config.toml
intermediate_size = 512
vocab_size = 1690
norm = "rmsnorm"
norm_eps = 1e-06
positions = "rope"
rope_fraction = 0.75
qk_norm = false
optimizer = "adamw"
max_steps = 4119
Each number is 128 + 32 x the weight over its row's rms, rounded and kept within 0 to 255. Layers, rows and columns count from 0. Numbers have three digits each. The size before them is the row's rms in percent of the matrix's.

# gate: layer 10 MLP gate, 512x256, rms 0.0916, rows 462-478, columns 0-127
# up: layer 10 MLP up, 512x256, rms 0.0869, rows 462-477, columns 0-127
# down: layer 10 MLP down (transposed), 512x256, rms 0.0557, rows 462-477, columns 0-127
gate462 101:120171137159170137113178162120074123141106142134159097096134179125075080132153115170212114129133113175169094092092135148168117091151123121112134136110139155148153095104137102102191171137186117130094139108123119157095071097055136133128107132166133154135129140151180116141155170140109097102163114138135108223112156134103118234154125093048169173077099173163129175107135175110088106117085
up462 096:100146076131157166156158039104060120134076124185168157122097093143116136176197099048173149191106145110126119094128169162130076125107130166110158130108109127160114105133184195096138142109113126134125084115120176109095158151137127142143130137134115139171121188142122115115109142135146107156165110172082077149096155144193138144165102164023158114111138135149055144085131138154167115086076
down462 097:137114173096142133133098110119111140080095131121117101152119072142106149144137128093056130107158196104147165190129156143169121174156124192134185077111165068151093125151193110070117088112103070126138115170184160088139168117160167100187145238140128182143079193097168133108082108149118150095092120033107166142157138092131146109116127082125143151134090124124101044119114151148199112108117
gate463 095:141144097127143124134152184135146119160146136148080051123131094122085126142114108133095103125089096082054141114146114086160167191117136159083161174140142153119186126137158141182128166185136081141087108174115149059096140073108126134176161151126087159150182159118097113145152096101125118176178184191133119095145092108110132118127035110173113162101126142119106116092136179130103160149150
up463 099:141045086128209103055117047089094096150113031159128129074152081088100118138147112192154138135092103140102174118093103154099145089119088101088167096147155177140119132123120126143103137121145108157167083112165151104143149153144081107158085143134125112098111185086141134103110142107075092164148173124074117193073097157123202117136120180171183167190133172145146153110129137157096057098132
down463 099:122171127117104125142151133097053118119086127096144154059134150111156168131135139158126108129109146150194134165101066141154112065107126090137109135106159090163112164096119191084133122094116151098147198030198102096122091135131104126128126092151128117098148162111097128157089089142099171148147167085148142182211120148075137160096139196102124113168125114097137151153140056107108132144108
gate464 095:167133055111120144150135180140089146103137050118162091059139112137124135159126170183108141130136123097118114083163114098122152132168147099138114145126149169112151180102157058100197124099110167150140143084095083200178098150135134088105122100138164143180156098106155065069147102121118114125190124122039156112123101114138132124134150101121081134102104147132121142108077069116099157111142
up464 098:117152131137129177092154090159173173138152146178157124119177117171117121110183156146185152101145135168150127115145127160138125108148154139109110060128103099156072098175117098107121120106152108164177094112103137159093073092050074099095212112111114119139144165177112167093143209145087152119101091071150184179091122093146181106158102122135170090060129130107146140122109164078087084148136
down464 101:068090068209102159128162058073116134102150111135099093077142084105081108131128202162119136107102077100068121103140098223165124133127127154123174108118089127081083076088155129125147131107121125123162145169125123156126096096112114134100131134112148208126131114089089089091104170060111120108112100076096088056124099141061096100090110086128119166163114099137099103191115074187136103083078
gate465 099:120189101148096113108095093198125148144138141160126151152130113112109138097149151107137150120113130089142118113141148195181126131106126117109103106140190138105136183180126116143128176102104138173175176122154126120130102137068095103132155140098118114102159045121165141085108083040110134132140129159193098146132096116083161186117097149213097152082118136115085117113145153137105109143120
up465 111:097131116123111112070101091157101124170132141107106141114157098164106162070149157093149133169174114132102149106092191147147104097082067149119158121151125125122092119172116099136130197125116086173085147172121104124077149128131130167181139134041143127081141088112109084097130060054140135126171130147145139127103046082079119111123096143123119132064079122113143143154125068175149128193124
down465 104:146110114125071095100107117170117150099170086119096061094114126143124159129127167115120140067119196106110105095073108112090134107078133074102118163153096162138162145104093103084151116135164129098096156122101131129117164118175169172181148094099127087129059136108170150071096163075140076156129089142130147192184069153108078173144155125026100093121143133173092196099089119145155095195111
gate466 095:140132112135130055128095136137167165154111105131088088215067112153141149079129221096169119082194136140175101107140118140127138192137159144071171138098077139202080115079106114088114133117100134198124106138150097127118095141096149102136094050076137147119126155103180163155101147100119111140162135136162139121193131112116138101117094160133106087135128148150126145159116141164106110135177
up466 098:145135103181179108170161155190141137112063170139106087119154198171130092089103128161136132164149155113077153095149134081115125105116175191133162104145095142145131095162168136137129215087174121129116144102153155184147090136158119078143155149122150160130108179109083135119115131115097121131130177088146056163167151143174103112149115089094105134109117105140121116105174122081103116117154
down466 099:179113137162130166117171098099089134151121115119172136055175076133109087123073160161090208122129134128145088139143129093122149115139181108122102116198111113162116101142179129094110171109139175108122100090080150225136136120169157133084107112127128166097152140153145112109170169118090113121182177094137121101168120133131125076144139100148118126122099106139124089128150121145084183175125
gate467 095:124166134108075151139145113120131123144177177104130163163115096136116121115057147085097202113082124168101088134123139150146154125147114165129154093118133091086130095119130067147153150086144144126128139125180124123188131157131115056136154122165135119160125170124107069123160165093063133124121091144153121095117115155106088109076129128180158106125151235128216157175134110089119094093178
up467 100:142174113103085153117112091077135113079073116098142161115127098115139115113109119089152095090122169090099105100117117197120163204108122106088158160132145160129146080079139137185132138096111090126151112101092131117180166115144160151137137091163161133187095107101068117130112150083087058146124177076143109108163175107133081125134172139069102141113142107079164179167135146196181101111142
down467 101:145102132166113163109164138138097065080127111110136146161132130192185125113135099102093064133104133151093167135136095110078173111090149136142167172111154167110138120103126106104133120119161179150159172127175131100173120076169098100187132091186110113109150089169138134104106140147165162150181124138106081151147134147139109153121124115140114117145139100165109126121116063143149076144132
gate468 097:186120129153121088118119055121152097125157138105161155131128102092166112112184106093152132090169140110087110151155135132100146162137114123109127175163126189109153204096144144110160129092106166103109175106120073056151096103157098137082139116112098122109140077090091197112072173152181088094178127154114187170149123121161167145122139125098101133106078237130145149150095171125183104116194
up468 097:115110094109151104089131121100140074128158079134077094124132147166186151163129118089065108176120094080120150163190120144137134112156146116129120156199145159177126152107174183160150179062120129158131121114153052027093143119136110173102129111107146096147085126145162187124050138165134169117202123129115138120116139094077173168104096123163135108152147146122119149118132091077166097141149
down468 097:181103100151118090146137121124179178149143106153111110059146126085093108189120169106129160148128118094137153104143096130136137154138126091105114142134138135176177152205141126098138122040151157101127184131173084139117067179152154170111104116140104118143151129122123134127111117111134109122203115140151075121112112163089137104092041133126145169087176103160160066140152143172178155143084
gate469 098:139078128070155106072076149143152075154132086078108099097071134153130113122184162159124106099117097135153110097082178096153132160186158133170096184180084167104148089170147163127117141075165195148159115076114143138177110140144117147112217112137148129090119143130113164127120159137113112114118115125146186175094133104117091099187150128191160165154120130098148168131094122148142116146162
up469 104:057122127157149136147073108183098201117109096119076144149103108112085226171126082147097124106127179124101137149120140153173150156160132121105121081086137183112114161100124023176190149114140129075125094152142058100157161110118114148066106154044115085140096122171084181138119112101202108119097168162158199109090172114136165117097107107147090175114163162124157118160063144143138117103172
down469 107:141161140130159138132104233185179152111177136084118163129127127117129144150160144087069123194072102175156153135197176149092154098089151158164136148128103127166140106108104138085100122115141131169145131104095167177133079125135138107144123120100166140117160130126094059140092164156124130140144127091088183104154102120119113141201185143138156122152124135057134200055124149145131099097098
gate470 094:107167074167112150095162164141091098127118124138111141127127115127094092114120158132112076146148051068183133043142118111190096046113119072155128163125162144168161134156156115156127137186138108183124102142140115113094120139078104084141183110106153124140093161145183144115101162135086136113172119167135155088113120127108120099158132119114138198116068168109159104067074112137094099095075
up470 099:088111129112128177116115113130133113115089088114106091161111063133085197131125072097130151150146144085051139148163086159176152105112168164170129159066104146107122119170152140165145112151123045121151117118112101095160112080094138110128071155137130119138145117122122100081149124120181133106172156110085082113071095127084148102189066097113056093079129128109126137083121151178066146161152
down470 101:058128133137095125093116117137131153114099074072124172162142147166100120135150105163163138189106178118072133129098039130153115154110122075157155154146118075131137104143085133175108108169126136184127083090111118137131140103152144147120069097079133123054131120211136149147126182028182081087093151134070101099144159134131071123152091056128151098110107143112124097143152122145165119123180
gate471 092:149148186125078147166139176103108142201128130147118158139174139129106112075118135175150133100085169096112135074122148112200130155080195131097133129138156136190170113138097095088131106119142144144141131093142133148081145095167126125130117121108114193052162080114122165173146107082123095134183105129078093184112139110041132094160141142116129106150101181096182169126061115110117171145139
up471 095:156166152121133088100091081080160137137137146141084102059135151143133084154105111052146190101141077127152169183101104169103181118150135104114152151101133060112134147123160095133104137165115107111099159131157111157104083116093097151148151105124150165114132099106136082091171124139192087141143165180111134162039108151108112150103135147055131154138156127109125050068127123173168134137152
down471 098:142153202111090104117127149181118084127164115068080127064118118099044091121138039107158187098165125111108145050175190146127139092164159171148161129095142097164151084122099092162121130125070095104062135201116143178104095173173084147116128137102077185106162121147094142143174068108125092168062148123117133095149213101093131166094089136130146124130132091153147131116120162131092124065180
gate472 099:175087158102144161103160229175138072121131120140114102134183096152146130136117139132174081118111167125178130114094121125121119135113146149172161136102115144102092175145157085203136186165082147186091114105156138105089198118145130154075143164076143129164079160153108162135117148031125188153163111141073134082124125149140180079145133108200087142117114165137099168096146151126148155156130
up472 096:098136115147142127117118140143119087121151171164111129144211141164162143097096131155139117136115085121105161206099157087145177034111113075138131120128140154163115090064103126109129159133084107150102140148089112136043161142094076163127079177148116109099151115136134127090189126106171110085123182156128107138105106089121110131132145135037098153141164097151077123132163151138161163092108
down472 098:122187122113214105166149148112096117124147135113197147126120142128131128053101144190109116126188107141194175210152090111094101160171109188144140165131112056126130121179148121133174152142119181074181070128102172094093102117115145056136162100168124118204153143162144141166110111125115131131165080088054125052090121086141142079154084143162153106170100106131186150172102120120100104114147
gate473 105:115137097086098117055149152170162118135171138138146170167178162178060105131134186148122143135136128187162150077148140085130123052183177131156127070140122051112132161143156130146094148110119171124105111133109099108064071120122078133166093132091107192137165143122114136152173078137113130125177128163116110156090125061102091051122113134162158170131129166150164130142159168151110071108096
up473 100:137134136106125073073113148205158094115121178078111156088119135113109150148128159121143180071123166130142162150124095108116110147112123122142108111157202131147151107150082194108106131089124122141123172123191089174124091135078148151088074103146075151121128087144056119135116184095186107115129145131152141150097107112089196129131138124112120198107113211181182149124124177151120129135106
down473 103:090131150136176060071086066158187126126183158142143144101131124130177120123148098110096072118120106130106094087208119195104078151116113119122122064134117143151146093137117143126075161174157092109138150134171121150107085192139099092072137172134145179063108126169159153142118138124152081108177118169139138124121145155141088118120146145126144109087146141114071151115061097140084135126131
gate474 097:145170085102085141134138116143077100116129154134176198119211077110173151129110121062124121173103150115123194127172087095145135169136132097191099083138111160124063159175152114134148130135140145097134122144109148149014133139089098089149191143165127169149127154133179097099147185093078078115155136088130113129160076061150121116157147152130162224170158163147204113118080145157156100120081
up474 102:117118099057146151121080163135080147086136121139217145141103162111119147150159109128130073071082139151146125104116138135065171096164124110071119117098171180087103151100142106150099041107119104126115165135131144161200071113121147097184083186129125154109130174150103085192126119127150123109177079091091128126061109084126146124136177137143143180104062095099106099115130177105150182139153
down474 104:095116084165112147098178188160146103139086120151134173078109114190107110136150120110179178148093118182140144171043146102094144057129111142196106135145127125156112130150103178169159141160104094123138160174112139094157079152124116200139108129149166143126137174083095133128135116129115111086134151114150115138153104110108102075097055127116152176092104102159178110130121114150100089147094
gate475 099:108123162149144152135063109112163104160118143132144133122161165158131114103113136089149137121132135130155100113162153117135099141176133183137107138143137129136184083113128137175169169126204160107137135117114119120175114106138161167148141082112112168130090177114163133104103111064143156161194087182064152115080091125114097166113118129140146118162054099125105144126161196175070128127184
up475 099:116131157128147146123092134165136143068122177166104087152145113165134156153078093159146179113118076116149128111192164096160173140114111117151148179151069152176079175121087087142137125116147078120141127127130105112156118153168143124045133127126104123096155144079101131114114096071098091118114095147158113072143122062111174098201117183152217180184120149117129128121125154043074075177139
down475 100:140173148152107126138145153117114146097143120119118164147132099122196176157152177217162110136075142115161130147154107156200150116108141075067116157144102146079089194088143142147185155109148117137159169148077117134083131067142091088094108190166094138153142142165116077108166134135159109143105134135028119171122145188187119076103167072125081155144133178162092129144160185132068101191126
gate476 102:168157123122208078158167143143169116103194139153133149139125167101199144110121190112114130175080131093124138124066182118163117074149108083177101160149125167128117132156139131161169098102098119171142138092081072082140160155090134205130118106105165187121102132101112146118177107158135091176144089101190182144116084168089184108144137066139096126089129189124160118148055128182140122103194
up476 099:155110130112147098118062114171152195113093124110118076136160142096119137136146146131142179123072164102145150128115077173088142138164125133105196113092172150182115101181200135124096175143111094131106162125098211104114154113141204126178171134146138124128169152137115130116196136096126105079152089083115141085154113165120169098099112111185163158133111108069091182166140184133170087123162
down476 102:137112153160098155116136141129089159103149136105073147117142132135106092124136131113069144138118110092114122197085098136147118109067138111097100134095146045141144105136148125193174130081091154146142098135155082172131130188109137065105105106144135109100124150193113191180105059144105114064125131171147105174104174099099162130181186156047186089080095118142131131102110089120113126113150
gate477 105:126069128163136155117168162143104125120111095136152145121133154118113106103136230154200068128090131197130148077145112106125115158159101125125180048104141094116115137183118152151126065154106131064139110106186096090124135106149137090155137092066108162101189147130156105151129077134147112130107117064175130165114127123120107122130136147173153134123119123124129123183103100142139087139125
up477 103:206087137173182130110144138097094082162110083162094126118136139128121104059187139070149094160172196100177181106097166144112148108132133147162133100110109113144105098105146154145140104111050151117106055129129150133127078141166108112182128136176119138074118149180094154170116151187127158067100083097100066078073191197081129153122124104145131102064107104132107162127090137102056113142149
down477 102:129075138163161131144075121155203148196116100106143112165174170138162136183056109144101114163160144087136128125166103118096111082152098071103153139160118177152135127115199195135172151154091116128109139125083156157121165086155168188143119138087122108135116128108173094126140136141155093116128144106122152123145156093157117169178124110122108066142098043131155097135066143102180124226107
gate478 115:109120116176148124169139117112121101066136080115163138168215138125139146113140132129178074059171114148104071090083096151126152159141141083159149080143168120091151163057114139132133103184163115171110050114140123168074115102144062106092136141127136165114144146179125113102150175096157140150180091164088109159154097118143147108153128106092121175157144140174152158084070118172138160114124